config = dict(
    num_hidden_layers=10,
    hidden_size=192,
    num_attention_heads=12,
    num_key_value_heads=12,
    head_dim=32,
    intermediate_size=768,
    vocab_size=5382,
    hidden_act='squared_relu',
    norm='rmsnorm',
    norm_place='pre',
    norm_eps=1e-05,
    positions='rope',
    rope_theta=1020.0,
    rope_fraction=0.5,
    qk_norm=True,
    attn_scale=0.306,
    bias='qkv',
    tie_word_embeddings=False,
    parallel_block=False,
    extras=['some layers without attention', 'local attention windows', 'shifted keys', 'exclusive self-attention', 'capped logits'],
    init='uniform',
    init_std_qkv=0.0275,
    init_std_o=0.00435,
    init_std_up=0.0275,
    init_std_down=0.00308,
    optimizer='adamw',
    learning_rate=0.00258,
    beta1=0.9,
    beta2=0.99,
    weight_decay=0.077,
    lr_head=0.00948,
    warmup_steps=346,
    schedule='wsd',
    decay_fraction=0.607,
    decay_shape='sqrt',
    final_lr_fraction=0.0,
    batch_tokens=16384,
    max_seq_len=1024,
    doc_mask=True,
    train_tokens=118600000,
    max_steps=7239,
    dataset='wikipedia_en',
)
Each number is 50 + 12 x the weight over its row's rms, rounded and kept within 0 to 99. Layers, rows and columns count from 0. The size before them is the row's rms in percent of the matrix's.

# layer 2 attention query, 384x192, rms 0.129, rows 143-165, columns 0-63
118:54 72 52 66 47 42 50 68 56 59 42 59 66 73 34 52 46 26 58 50 32 44 56 45 49 29 38 30 60 59 37 76 18 73 44 76 43 57 42 45 54 55 42 46 46 67 46 29 37 59 20 68 46 35 42 55 35 46 58 47 49 67 79 49
095:50 43 62 55 76 38 45 58 49 63 58 57 31 59 43 43 55 68 32 62 30 40 29 42 40 58 52 47 58 48 42 37 63 61 66 51 19 56 59 65 46 52 49 64 52 44 60 78 55 51 45 33 48 38 33 62 54 64 40 54 47 40 34 42
110:48 46 73 67 36 61 68 65 52 42 39 40 36 54 59 55 31 48 55 40 59 53 76 29 66 40 55 55 57 51 44 61 57 45 65 57 52 45 40 70 46 65 37 41 49 28 55 66 52 44 60 44 42 66 59 50 54 61 65 36 63 62 55 61
113:45 20 49 17 58 45 43 32 72 55 75 59 56 44 27 42 47 38 32 38 40 54 43 50 57 58 48 46 62 48 46 33 60 41 52 51 49 57 61 40 46 41 65 52 50 46 46 43 54 64 39 47 43 61 41 64 63 57 33 46 53 13 39 70
105:60 41 61 38 63 43 54 39 50 58 77 62 40 45 44 44 61 50 43 40 19 42 42 41 59 73 25 40 51 52 60 56 47 67 48 47 46 52 51 25 58 46 47 44 55 48 56 60 55 54 34 45 44 44 58 54 52 63 43 39 44 51 51 66
101:53 64 55 56 39 50 38 35 39 39 48 28 68 39 37 52 60 51 36 60 56 40 61 40 55 70 70 68 44 50 63 28 29 57 42 44 53 35 50 43 57 57 70 58 38 46 59 50 41 39 44 43 49 67 40 54 53 32 56 54 42 48 69 43
116:50 53 39 39 27 46 36 52 62 38 45 40 60 74 34 42 58 70 54 46 67 69 58 46 53 43 70 82 63 32 36 45 51 48 56 39 69 44 63 56 77 90 54 50 58 38 57 41 56 32 57 50 37 47 31 62 53 63 54 44 55 37 42 49
097:29 43 46 53 57 37 38 65 60 59 41 56 35 55 52 52 52 66 71 44 73 50 34 51 49 63 65 61 79 54 52 48 61 42 64 34 51 46 51 69 50 65 48 53 49 36 52 40 51 57 63 44 54 54 60 61 54 52 46 48 42 50 25 70
098:63 64 55 67 47 50 51 48 54 55 35 43 57 44 38 42 37 42 58 46 29 65 48 46 58 29 74 41 35 55 44 50 31 57 43 51 49 59 52 45 67 44 42 45 43 83 44 38 42 46 51 66 59 47 66 32 46 48 57 64 53 51 87 30
109:62 53 60 60 52 57 63 35 25 43 72 40 47 30 28 48 63 60 37 50 41 60 63 50 46 67 30 60 33 27 68 39 51 42 45 63 47 67 58 29 37 53 65 57 50 40 42 54 39 47 51 50 45 48 36 43 55 55 53 38 42 31 50 55
097:49 33 72 59 74 38 44 54 56 59 63 62 37 53 53 40 40 46 52 38 43 23 50 54 43 76 42 28 63 63 43 56 57 57 86 43 33 52 49 51 39 45 60 52 52 46 46 50 44 88 43 37 48 49 57 64 63 55 33 40 55 48 50 57
090:51 76 51 61 52 50 51 45 41 44 46 42 67 45 36 53 66 60 45 61 18 57 40 49 57 52 65 72 37 35 55 68 52 70 23 42 49 70 48 44 47 36 51 66 42 63 60 19 62 37 44 69 64 35 60 33 49 49 60 71 51 51 65 44
102:53 72 54 58 39 58 41 44 28 48 71 45 56 39 55 41 60 49 66 33 43 21 70 52 60 52 48 34 28 46 49 56 32 62 69 55 49 42 51 33 54 78 48 32 38 28 23 39 38 49 50 56 46 64 70 34 61 40 65 47 40 54 56 45
098:38 59 68 70 75 38 48 63 56 38 45 48 34 51 64 51 55 68 54 48 61 43 43 32 65 57 70 63 54 50 57 50 66 49 52 60 37 43 46 74 32 41 45 62 45 43 58 58 73 57 58 44 41 29 42 64 49 56 55 63 48 58 35 57
099:61 71 57 59 69 48 57 61 69 62 42 65 37 39 35 55 61 54 46 59 40 56 28 59 54 59 64 54 43 54 63 55 44 73 38 43 31 52 50 34 57 39 47 59 44 71 61 38 58 61 33 49 39 41 60 58 47 52 60 51 55 64 56 65
096:41 61 58 61 70 49 48 53 42 48 55 34 52 43 28 51 64 47 51 51 65 44 48 41 53 80 80 83 68 58 72 30 51 42 55 49 63 59 51 50 51 48 61 67 49 52 69 46 63 45 31 48 68 52 42 45 50 26 49 59 48 55 51 59
105:54 76 72 82 50 62 45 60 45 40 39 57 32 64 44 34 36 60 70 58 58 53 66 57 36 38 70 66 64 55 38 41 41 66 74 63 48 60 36 70 49 41 56 66 52 44 53 62 44 60 73 39 40 44 37 68 45 56 56 63 67 77 62 51
113:51 63 82 57 36 49 46 58 51 52 53 74 44 49 42 54 42 34 60 50 28 29 65 44 30 66 28 35 50 56 33 62 76 50 59 61 45 51 49 45 76 48 64 37 39 42 33 57 37 62 38 54 59 40 43 52 46 63 35 31 54 45 82 70
094:28 42 69 61 40 46 51 47 37 28 57 63 54 32 43 41 48 66 37 48 45 31 65 47 31 53 34 37 44 53 48 71 65 51 65 66 63 42 45 50 51 66 65 48 49 39 37 51 31 58 51 35 55 46 25 42 53 73 45 46 33 58 67 70
098:56 47 49 31 55 46 41 50 54 73 54 43 53 47 47 48 58 35 66 68 63 61 51 53 52 61 56 42 67 77 45 37 39 68 57 38 30 48 42 42 53 41 26 52 54 72 48 55 56 56 50 80 52 42 49 46 39 41 42 46 66 53 59 59
106:57 60 49 56 38 42 45 52 57 76 63 53 60 52 28 31 66 33 67 61 62 63 40 55 66 48 59 50 55 66 30 38 33 28 50 46 50 48 38 38 44 44 37 51 48 64 53 44 62 53 44 77 47 27 49 50 45 30 43 38 63 59 63 57
106:51 48 35 66 65 44 48 51 51 27 38 27 54 45 40 49 52 58 25 57 48 54 31 51 53 42 71 78 49 32 63 67 44 54 41 53 49 39 43 71 43 60 46 48 58 18 57 35 48 61 65 20 51 58 61 56 66 48 71 52 43 47 34 26
106:52 40 71 50 48 39 41 51 19 11 49 54 78 32 42 37 45 64 44 55 37 41 51 37 42 51 39 53 45 42 51 90 48 66 52 48 60 43 33 61 36 28 43 56 53 39 27 51 53 45 45 43 46 57 66 48 55 69 50 51 51 52 38 40
# layer 2 attention key, 384x192, rms 0.129, rows 143-164, columns 0-63
097:38 53 49 48 46 36 59 75 46 63 33 70 44 86 55 37 53 26 48 33 48 60 60 47 45 20 40 48 46 50 20 60 49 46 35 67 47 56 34 65 47 40 34 36 36 64 62 25 56 52 52 63 42 31 47 56 50 43 63 63 51 47 57 62
108:49 24 32 45 65 48 44 51 39 63 34 23 48 62 53 86 58 51 58 31 54 72 36 41 41 49 46 40 39 58 25 62 45 37 42 48 72 49 66 67 61 63 40 23 50 48 47 52 55 61 52 50 56 52 39 49 42 35 40 40 29 46 59 46
102:68 51 70 70 35 64 44 35 52 40 53 56 29 34 61 43 43 61 42 64 35 37 84 42 42 47 44 56 47 52 43 49 57 34 60 60 24 37 41 68 48 59 57 52 53 40 51 62 32 40 70 50 51 43 57 49 36 46 37 52 54 49 49 42
109:61 52 34 28 43 41 60 56 64 71 60 33 57 43 50 54 51 45 62 46 58 36 34 33 51 52 39 50 54 52 42 54 49 66 42 53 60 45 71 52 47 55 58 42 56 53 48 29 46 60 43 50 50 55 56 61 76 36 41 47 38 48 40 77
098:54 24 50 28 43 43 48 58 45 59 37 40 69 23 46 33 61 72 62 32 41 49 34 36 44 53 54 57 57 52 56 46 48 56 38 60 36 46 60 49 48 69 51 61 66 48 50 60 51 39 30 73 50 47 45 43 42 29 30 34 53 56 63 74
113:28 40 56 38 37 57 37 41 53 14 49 40 44 55 53 40 65 54 52 70 43 55 50 49 51 61 59 71 40 49 64 54 45 63 46 58 66 42 63 34 53 43 55 73 35 43 74 65 51 26 46 51 56 70 51 55 53 52 67 45 62 62 60 33
121:46 62 51 30 49 44 53 48 47 36 55 38 55 79 47 41 68 34 48 48 54 74 56 55 62 44 44 65 24 38 39 48 57 40 59 46 61 38 68 30 56 65 54 39 50 44 57 40 49 39 74 54 49 53 48 61 57 62 57 39 57 37 44 50
109:46 53 81 56 58 29 45 62 59 60 66 47 64 35 55 43 56 51 61 37 38 40 41 44 54 64 57 63 40 58 48 64 53 60 64 34 42 41 50 32 48 70 42 52 66 42 36 38 54 41 55 54 36 51 53 52 41 50 45 56 58 38 44 56
104:55 50 54 47 20 59 49 55 42 56 35 50 29 80 48 58 34 39 56 46 68 56 54 41 36 49 50 35 54 62 41 38 44 57 37 47 49 62 37 47 58 27 46 30 43 83 68 46 57 40 53 45 56 64 57 49 47 43 56 62 50 49 54 54
114:49 33 51 57 44 55 51 40 23 31 45 41 49 33 43 36 58 59 38 58 30 47 40 49 39 58 26 44 59 36 72 40 45 34 60 67 56 47 61 42 50 55 72 54 50 41 48 63 39 47 62 63 58 58 54 51 66 45 58 29 44 50 38 39
088:61 38 62 49 53 43 45 58 58 74 49 31 55 46 45 53 38 46 73 34 48 27 51 29 23 58 63 45 47 59 34 62 58 39 41 47 45 40 47 52 41 53 54 34 65 42 48 31 44 51 57 44 62 53 40 40 49 22 39 69 60 40 55 65
106:41 48 56 36 47 67 52 52 26 44 58 47 36 50 57 51 62 49 42 50 48 37 41 30 43 65 45 75 67 38 76 52 48 89 30 48 60 69 55 47 73 55 43 74 45 55 63 55 79 36 41 68 40 55 64 47 54 50 56 47 52 48 65 36
091:53 58 67 39 44 67 26 56 36 35 57 49 50 36 53 32 61 66 82 63 43 33 62 60 40 49 47 34 30 39 59 63 46 34 68 37 34 38 47 46 50 63 53 42 57 43 53 54 28 37 58 58 59 63 41 29 67 39 56 56 52 59 48 47
089:48 48 59 54 65 74 41 37 34 36 80 41 36 35 40 68 53 56 45 71 29 39 52 39 49 67 51 60 58 56 72 46 46 57 46 59 69 54 47 42 46 45 54 79 47 31 36 72 63 43 38 44 37 62 54 33 40 57 45 46 50 46 45 43
097:50 44 55 31 51 47 39 56 47 39 28 50 56 49 61 57 53 48 49 38 40 61 37 48 44 59 56 72 59 45 69 55 41 66 24 66 54 58 69 58 58 50 41 62 55 39 66 57 68 40 33 61 47 57 74 60 37 33 49 37 54 50 51 53
096:45 53 71 51 47 57 34 53 36 34 50 39 38 46 41 61 42 45 26 62 36 43 55 47 51 73 68 77 55 49 66 48 34 75 38 58 61 45 46 41 46 49 59 64 59 42 49 46 55 49 30 48 53 68 64 54 41 57 70 61 41 52 61 49
100:43 55 65 58 49 54 33 42 41 48 47 55 18 75 44 52 50 41 67 61 47 51 60 65 43 56 45 47 28 83 23 35 44 49 56 49 54 47 46 41 47 36 55 44 61 50 56 51 39 57 88 54 46 52 28 48 25 49 41 50 61 52 59 52
097:46 32 46 59 50 47 60 36 63 57 59 54 68 56 47 55 49 60 37 39 45 55 65 50 54 55 37 34 29 44 63 34 39 45 39 49 52 56 42 27 38 61 55 38 45 64 44 50 41 35 31 45 51 42 34 46 48 54 51 48 34 52 48 37
097:62 43 44 63 47 40 50 50 57 72 47 53 36 34 81 51 54 75 54 32 43 44 47 48 44 56 37 27 52 69 36 57 43 49 45 57 28 48 39 55 14 41 59 52 47 71 57 49 36 75 74 68 45 55 48 42 38 50 44 48 44 40 15 44
110:45 52 56 45 43 60 57 51 23 44 53 40 57 49 17 41 45 55 60 78 41 65 65 52 57 47 47 49 24 66 53 57 44 28 61 53 67 44 69 45 52 64 40 46 69 48 51 43 45 47 63 41 73 36 46 35 60 54 63 51 36 45 56 49
101:47 49 42 45 60 54 48 54 35 49 44 57 46 57 34 46 55 64 58 79 63 59 57 55 53 48 49 62 24 53 50 61 38 48 66 47 73 42 72 49 53 67 49 51 66 36 43 65 51 46 62 42 67 50 32 51 66 50 52 49 56 54 40 60
123:38 41 43 48 54 35 41 68 67 23 43 49 47 49 43 46 28 66 47 55 71 49 56 38 44 73 57 56 47 42 30 63 39 60 42 53 25 30 33 67 54 58 50 42 42 33 63 73 48 49 59 38 42 38 56 63 58 41 49 60 44 55 48 53
# layer 2 attention value, 384x192, rms 0.125, rows 128-159, columns 0-63
097:43 51 43 74 45 36 19 50 48 41 35 56 53 48 45 61 46 36 57 49 49 44 66 53 45 36 42 53 53 58 46 41 37 47 54 55 44 38 40 39 38 41 43 47 58 47 75 46 69 61 43 64 35 55 60 36 52 32 55 58 55 68 52 60
109:40 58 30 62 58 76 41 58 19 38 53 40 64 60 40 55 58 51 58 39 44 56 41 31 39 37 58 66 62 56 52 54 47 66 53 44 55 56 33 46 55 50 49 47 80 42 61 51 41 46 35 57 39 61 69 45 56 49 55 48 60 64 50 56
092:49 38 43 73 52 45 61 50 74 56 32 44 53 36 57 60 63 56 37 52 74 57 44 49 63 64 50 57 72 41 44 27 55 20 68 40 47 34 64 52 46 46 51 38 46 58 62 58 44 37 58 47 67 31 54 41 67 55 47 63 75 48 42 51
080:45 54 51 71 58 27 45 47 57 63 45 47 39 63 53 55 45 35 41 59 70 37 55 54 44 51 64 41 57 65 53 64 46 54 63 51 41 55 68 56 39 50 45 37 57 60 30 62 76 43 46 66 36 55 50 27 49 43 30 59 66 66 59 66
084:56 55 65 54 43 38 55 35 62 44 48 46 58 45 48 59 69 60 50 46 52 43 51 44 56 51 37 60 56 32 60 59 46 48 38 63 65 33 60 51 50 42 24 76 48 46 55 61 52 26 52 54 60 35 51 50 72 42 51 77 47 35 41 57
087:55 41 75 68 40 54 42 47 44 46 51 36 42 55 39 75 49 57 41 55 58 50 46 45 45 56 51 31 60 63 67 45 57 47 55 39 48 46 50 58 73 56 44 43 62 45 39 56 71 35 56 46 36 55 41 28 35 60 56 42 45 63 25 79
086:55 52 31 37 79 47 42 64 53 55 48 39 64 36 47 32 43 41 48 47 55 64 41 50 60 55 64 69 59 55 31 55 52 61 74 47 51 51 49 69 30 47 49 43 42 58 56 32 18 59 55 44 65 54 51 71 57 50 58 40 44 27 53 12
085:66 47 28 42 54 39 56 52 54 61 37 37 51 40 51 40 49 42 51 60 73 60 51 82 54 36 53 77 51 29 59 43 67 48 42 63 35 49 57 43 46 46 53 50 33 65 62 41 34 56 68 46 56 54 55 54 63 41 58 44 40 40 61 43
098:47 44 29 71 52 54 52 43 43 36 59 72 50 33 69 27 29 61 59 25 29 54 72 33 48 56 62 56 34 47 28 57 58 53 47 55 53 68 40 30 47 45 50 72 30 47 45 77 47 30 47 43 27 48 31 43 37 41 42 38 57 60 35 45
089:57 49 68 67 35 61 36 37 26 32 52 41 38 73 48 57 32 55 42 55 46 31 48 54 46 35 36 23 27 55 74 58 63 62 29 53 50 56 62 45 52 49 58 45 40 40 42 41 77 32 47 43 13 63 43 40 31 56 72 43 39 58 45 76
088:52 52 23 35 60 37 50 54 60 49 48 51 60 37 55 35 56 41 45 46 57 64 41 62 49 71 58 59 59 54 33 53 58 45 73 28 64 50 58 64 39 58 57 47 42 64 58 58 27 66 63 53 71 43 46 75 76 43 41 43 53 35 46 16
088:46 45 31 44 52 70 57 68 45 37 42 58 65 26 66 55 60 60 53 56 43 52 49 63 46 51 49 78 66 41 45 49 25 43 44 50 67 40 49 44 49 38 40 59 60 42 64 35 23 59 48 57 65 57 70 59 61 41 52 52 72 52 35 40
095:48 56 37 54 48 49 64 46 51 20 50 68 66 43 40 48 48 78 57 44 37 59 34 30 47 67 41 75 47 36 57 37 55 69 68 26 48 48 28 50 44 44 52 53 57 33 44 76 72 37 48 36 45 23 43 52 56 45 61 28 48 41 49 40
077:53 60 65 52 60 48 24 53 54 49 65 52 44 42 68 47 31 48 41 48 38 31 63 33 45 51 60 37 42 67 36 64 51 51 55 50 45 53 57 58 57 73 47 46 54 46 48 43 51 60 57 64 42 49 23 41 37 47 40 60 59 46 53 45
091:51 39 79 60 39 29 39 31 67 65 51 63 48 62 58 44 52 49 34 58 48 40 63 56 42 49 32 20 38 62 75 47 52 51 32 41 55 32 78 49 33 53 60 27 53 61 38 35 54 52 37 62 48 39 45 27 50 46 35 67 41 57 56 84
088:73 48 61 51 61 70 42 42 42 49 61 26 60 56 62 66 46 21 51 44 49 45 46 57 50 50 44 48 28 66 42 46 59 55 23 63 62 52 63 47 54 49 49 57 39 54 55 31 26 34 56 52 66 64 59 55 45 49 62 52 46 41 28 59
085:51 53 76 59 43 25 55 44 43 56 48 51 35 57 36 49 53 43 42 54 49 26 61 52 50 37 42 48 61 50 67 59 40 36 33 62 57 43 60 50 64 50 33 43 61 52 49 48 60 50 49 59 38 48 56 27 26 46 51 78 62 50 38 90
069:62 47 65 54 52 49 60 61 49 60 68 63 52 52 58 66 46 41 45 43 36 35 45 37 55 44 42 31 40 68 55 66 36 39 25 62 61 43 53 58 57 65 31 36 59 28 50 22 47 62 47 61 59 61 66 27 35 48 41 72 58 48 43 71
092:47 41 63 30 48 44 59 56 47 46 39 42 52 33 39 39 38 43 54 54 56 46 73 62 53 59 48 59 58 40 45 60 32 41 32 67 57 47 50 37 49 50 46 61 53 42 77 19 33 62 52 42 45 51 59 39 58 41 57 51 61 46 45 28
092:45 46 45 44 28 37 66 49 36 35 53 59 48 62 53 56 46 62 48 51 38 48 49 41 55 33 36 44 34 63 57 69 53 44 19 57 48 55 40 56 49 55 36 61 57 49 23 65 73 33 46 55 38 60 46 47 31 54 40 51 70 56 45 62
090:62 33 55 33 65 48 62 55 62 55 53 44 57 52 46 58 65 51 51 54 61 46 37 42 66 44 50 60 61 48 63 63 37 66 48 48 54 33 43 66 45 53 40 39 57 41 37 29 34 62 42 55 70 65 62 42 43 55 36 47 50 41 40 42
096:59 44 52 60 58 52 55 51 59 51 64 69 54 39 63 50 32 49 66 30 43 58 75 56 72 55 61 58 38 31 30 60 48 50 48 51 52 46 32 29 33 25 38 67 25 37 52 61 40 65 46 54 48 30 49 39 64 48 44 55 52 48 54 20
075:60 52 50 50 75 56 42 46 63 52 46 51 52 36 53 42 66 38 57 35 64 55 45 43 57 58 60 62 23 48 37 36 81 46 44 46 41 57 54 53 46 34 56 43 44 60 38 36 17 39 58 44 65 45 43 65 45 50 57 49 36 49 50 49
086:33 42 53 52 31 38 59 53 29 45 51 57 36 59 48 51 48 59 45 41 44 37 42 28 50 50 44 20 65 57 58 55 53 58 51 48 77 59 55 58 61 59 53 45 58 49 33 54 71 38 40 42 13 72 41 53 37 62 47 48 49 59 51 70
157:27 47 75 53 68 62 41 54 67 43 43 50 58 44 41 53 52 65 35 37 35 61 47 40 29 63 53 46 30 52 44 43 83 55 51 56 60 44 45 56 54 30 61 42 50 42 49 36 41 42 46 39 73 49 68 47 82 64 44 54 42 67 44 25
084:54 54 31 45 73 26 36 41 69 47 45 40 51 31 61 38 33 42 57 62 62 50 56 72 52 50 50 71 43 37 40 47 70 49 38 46 19 44 58 44 37 27 61 33 20 51 50 50 41 58 49 48 60 41 39 59 54 48 76 49 51 32 70 40
085:55 62 43 51 87 38 41 63 34 58 51 57 48 43 47 45 60 46 50 43 53 57 49 45 50 42 57 76 59 42 31 63 72 54 62 38 47 49 44 53 39 38 41 26 58 54 53 55 21 58 44 63 36 52 55 51 53 49 44 48 58 51 71 26
080:48 57 51 66 34 23 41 36 53 49 53 66 29 56 45 32 44 56 52 52 43 42 71 40 36 43 41 52 47 58 50 42 52 43 42 42 47 58 57 48 38 80 55 44 34 54 44 84 78 54 51 66 48 48 51 40 62 40 49 51 29 62 57 71
083:72 54 71 56 33 48 41 59 59 50 57 59 63 50 50 84 68 59 36 52 28 42 49 54 30 68 23 38 49 52 59 37 25 51 64 33 29 44 38 69 48 63 50 42 68 44 61 64 47 88 55 59 67 30 50 38 62 48 46 49 52 54 37 48
087:56 61 61 66 68 44 33 43 58 46 49 50 54 44 69 52 66 49 42 48 47 57 61 49 54 45 38 56 36 30 26 48 80 53 60 36 43 41 65 46 41 26 52 41 42 65 43 61 25 40 55 57 58 27 33 68 57 45 58 51 41 42 51 39
094:65 64 76 35 48 55 46 42 55 69 64 45 52 50 56 48 51 35 46 62 47 36 60 66 50 69 49 30 48 39 41 38 40 56 56 56 53 50 63 51 45 40 52 49 53 56 54 23 31 74 52 58 57 31 67 43 77 51 57 81 62 61 48 37
098:35 50 35 39 60 55 42 62 37 48 37 38 61 53 58 42 42 29 60 54 64 65 48 49 34 69 61 47 58 63 38 56 31 62 61 47 56 67 52 50 54 56 57 56 66 46 50 67 49 52 49 50 68 77 60 64 70 33 54 41 48 62 64 27
# layer 2 attention output (transposed), 384x192, rms 0.121, rows 128-159, columns 0-63
098:74 56 63 57 42 60 46 56 27 65 69 53 35 58 45 71 61 60 46 37 48 46 53 39 50 55 68 22 31 35 54 48 50 54 58 31 68 46 59 65 47 19 51 40 58 58 35 40 38 38 50 63 57 45 53 66 42 49 48 48 61 53 71 53
119:67 44 66 69 57 52 51 51 21 38 56 71 50 71 60 75 58 39 58 52 59 41 50 50 45 76 73 48 51 42 53 60 70 31 48 44 62 45 51 51 44 52 34 35 32 57 35 29 59 46 40 45 36 39 28 56 33 38 40 29 45 50 57 57
090:47 56 52 52 41 66 38 48 53 41 59 70 35 47 29 46 50 42 55 57 49 37 55 55 39 19 50 59 27 57 52 53 37 69 55 62 43 64 31 62 32 36 50 62 23 28 36 38 54 64 49 70 38 59 50 74 60 57 39 63 45 46 52 42
087:42 38 65 32 24 50 41 35 47 45 57 54 61 49 41 51 56 61 59 57 38 44 57 45 56 35 32 21 40 46 60 28 55 68 54 56 44 46 30 59 60 31 49 59 45 53 64 22 38 53 58 44 63 46 36 60 50 50 67 65 47 46 62 43
087:42 43 36 56 61 33 59 45 52 45 57 56 43 18 67 45 39 65 34 38 40 39 52 54 49 30 38 67 62 31 53 54 29 62 46 39 28 46 31 37 41 70 80 49 39 62 45 49 50 61 49 71 34 53 62 44 64 63 30 58 57 73 41 65
108:38 26 50 29 50 61 80 42 42 45 66 62 66 55 60 34 26 41 49 52 44 45 54 55 55 56 35 57 48 45 84 43 53 74 53 59 49 58 42 54 56 55 65 55 42 50 58 56 59 44 52 55 47 60 44 60 50 51 65 49 46 35 62 45
107:56 63 55 55 54 61 50 67 71 63 25 48 33 50 28 61 70 64 67 56 51 44 47 50 47 50 62 41 40 57 19 70 48 36 45 46 40 50 67 58 49 57 35 62 48 46 34 46 52 47 46 52 51 38 53 42 48 49 61 42 54 50 36 57
073:44 55 66 62 58 42 56 68 65 58 36 49 31 52 28 65 48 66 56 46 49 43 38 46 35 52 64 38 50 56 32 57 48 51 47 38 49 50 49 73 38 50 48 50 61 45 45 55 40 54 42 51 46 37 57 53 44 52 63 50 44 45 30 56
097:54 57 44 52 62 57 55 72 34 36 72 36 32 68 74 48 44 35 23 35 49 56 58 64 30 51 44 65 57 67 69 53 56 36 41 41 52 54 54 53 49 75 60 45 65 47 50 49 53 54 54 44 71 61 65 51 46 52 60 45 35 24 59 46
096:54 24 74 37 56 44 68 53 34 55 60 47 71 54 42 59 33 50 44 57 46 63 48 38 48 56 65 44 58 61 54 38 48 56 68 40 61 58 50 45 51 44 50 53 67 50 55 59 49 47 53 50 65 52 48 52 26 68 45 47 38 59 62 43
100:53 67 39 63 63 63 34 66 68 58 33 50 33 53 33 48 66 57 66 55 50 53 44 45 55 36 59 60 46 52 31 59 42 25 42 68 36 48 54 53 47 53 34 56 44 30 35 42 48 38 40 46 48 45 62 39 45 53 60 44 59 45 46 52
099:63 52 38 58 67 69 51 55 42 38 50 55 18 50 44 52 47 33 58 40 54 58 45 50 42 64 74 69 55 49 47 56 43 59 44 49 48 44 43 59 40 57 44 48 45 53 48 46 58 35 48 49 34 43 50 68 57 52 16 51 70 40 40 43
095:39 35 38 74 50 53 63 61 31 33 61 66 42 48 77 41 65 31 30 27 48 30 48 61 36 32 42 84 51 46 58 61 56 26 41 54 51 58 63 39 53 85 55 39 36 48 40 65 46 50 37 55 55 75 60 48 41 50 43 32 51 50 39 69
067:69 54 41 21 48 53 48 52 30 68 55 34 65 61 52 50 60 53 48 60 45 60 52 52 74 48 37 33 57 53 51 47 37 54 58 58 50 52 63 29 53 39 56 58 55 61 52 42 60 41 66 47 55 71 54 38 45 53 63 47 48 42 57 48
103:58 63 58 32 28 47 35 37 40 45 49 28 60 34 43 59 50 53 46 53 56 55 59 36 69 40 40 43 45 41 50 28 38 52 75 85 52 61 38 17 71 28 61 57 45 59 58 41 58 59 71 61 51 60 45 54 57 43 57 69 58 55 74 41
096:63 59 46 41 62 64 65 73 60 67 38 40 33 30 17 50 26 63 68 57 49 58 53 48 54 58 77 45 53 56 29 61 32 50 60 23 45 41 51 50 30 53 54 39 65 52 40 51 59 48 65 56 52 33 48 46 44 52 39 43 41 50 44 31
098:56 36 59 36 44 46 58 26 38 46 61 44 74 32 60 55 37 53 41 51 45 50 44 54 61 49 34 35 46 42 56 34 53 75 56 51 47 51 36 35 32 49 70 44 38 56 60 47 57 41 56 59 39 55 40 51 74 64 45 54 51 66 64 52
070:48 62 50 17 45 59 45 29 33 60 55 31 68 52 50 51 42 32 54 65 60 50 54 47 67 54 46 20 65 43 48 34 44 57 74 56 48 46 51 43 51 21 60 58 53 77 71 38 58 46 66 47 39 64 31 49 66 45 44 46 63 41 60 34
093:77 58 47 53 68 68 47 53 54 42 47 46 50 48 48 61 34 55 42 51 52 66 26 45 62 48 76 39 52 70 50 53 35 75 53 25 60 51 51 54 31 60 53 57 54 61 49 49 52 42 40 59 30 41 53 62 52 57 35 64 47 51 38 62
098:43 41 45 58 58 50 59 58 44 35 95 55 48 57 82 26 19 33 28 39 51 62 52 50 25 58 56 65 60 46 60 37 54 60 62 40 61 50 63 31 56 65 53 38 58 51 70 48 47 25 52 41 51 48 39 58 55 63 51 46 42 51 46 48
088:27 58 57 27 46 46 57 39 68 66 31 43 49 28 49 41 44 46 58 56 55 43 50 51 57 61 49 36 48 51 34 55 41 65 61 65 41 45 63 37 43 63 53 66 47 75 52 51 53 41 58 63 37 43 33 54 73 38 60 56 63 53 31 62
099:57 75 40 44 62 41 33 60 46 55 46 27 20 64 61 49 78 45 27 32 57 36 44 43 40 46 53 37 58 57 40 64 51 32 48 44 54 53 75 47 38 59 71 54 71 53 51 46 41 44 60 35 73 74 68 50 42 46 53 35 32 31 44 60
090:58 66 44 62 46 71 47 67 58 62 38 38 36 46 26 58 65 57 64 62 43 50 60 64 32 48 56 51 49 55 18 58 42 39 54 36 42 46 58 40 34 47 46 41 53 48 53 56 63 63 52 53 58 35 65 47 43 48 44 45 50 55 45 42
098:33 26 55 43 50 62 43 29 52 37 69 49 73 70 67 40 34 42 40 54 46 76 69 55 49 60 37 50 46 49 83 40 55 70 49 57 37 45 49 26 75 47 50 57 46 56 63 47 45 44 53 54 62 44 37 53 52 58 49 66 61 48 64 47
069:66 53 41 37 44 59 50 46 45 46 49 45 69 46 56 46 57 39 55 60 46 61 51 42 68 45 46 58 47 50 43 48 34 41 47 47 58 56 55 36 49 54 36 48 31 57 47 47 67 44 43 50 54 63 41 47 53 37 40 36 51 49 68 46
088:59 44 65 55 44 46 45 73 54 54 27 44 29 46 31 55 71 68 44 51 39 44 40 40 36 44 52 40 48 64 16 48 43 61 59 40 59 61 48 71 48 57 50 57 67 43 47 51 48 66 60 58 53 52 56 52 53 59 60 42 29 52 40 53
107:71 51 59 55 48 56 45 49 54 60 35 41 47 57 31 67 75 57 64 60 43 42 41 57 37 62 62 22 27 62 18 64 48 37 46 43 47 61 63 48 35 43 35 53 46 52 42 29 57 44 50 37 59 40 54 46 40 45 59 40 44 44 36 63
091:38 61 46 58 33 26 33 45 45 49 65 53 65 54 70 56 58 48 25 27 51 48 50 39 62 41 24 34 54 36 65 46 57 39 61 68 43 41 40 45 69 35 69 46 49 48 45 45 41 67 56 43 65 58 58 26 50 55 58 43 49 45 65 49
078:43 64 34 37 42 55 64 26 40 70 56 63 51 31 26 37 57 35 69 64 71 44 46 49 79 49 53 60 52 37 41 38 36 37 62 77 68 44 64 46 46 18 44 46 42 61 53 44 55 29 45 42 51 62 56 44 31 46 46 51 54 47 58 52
106:58 49 44 63 48 50 56 69 56 72 28 43 29 33 35 56 75 72 60 58 43 44 49 65 28 44 56 53 33 63 18 56 27 45 50 56 34 62 47 47 39 50 46 52 53 39 31 59 62 64 65 49 59 45 72 34 42 69 55 51 36 55 52 49
097:55 59 41 31 46 51 21 35 61 57 23 47 44 37 20 70 72 66 74 63 63 54 58 40 79 36 55 27 39 51 26 48 29 47 53 53 40 39 48 49 49 12 52 57 57 52 62 53 50 58 63 42 53 53 44 47 27 54 31 65 47 57 62 52
106:48 63 45 68 56 69 39 57 62 44 32 67 35 71 42 56 48 66 67 41 49 56 48 45 56 56 68 54 55 59 67 59 53 38 50 48 49 31 44 70 56 68 36 53 55 55 43 45 35 45 48 41 48 21 40 37 36 33 45 48 58 39 39 32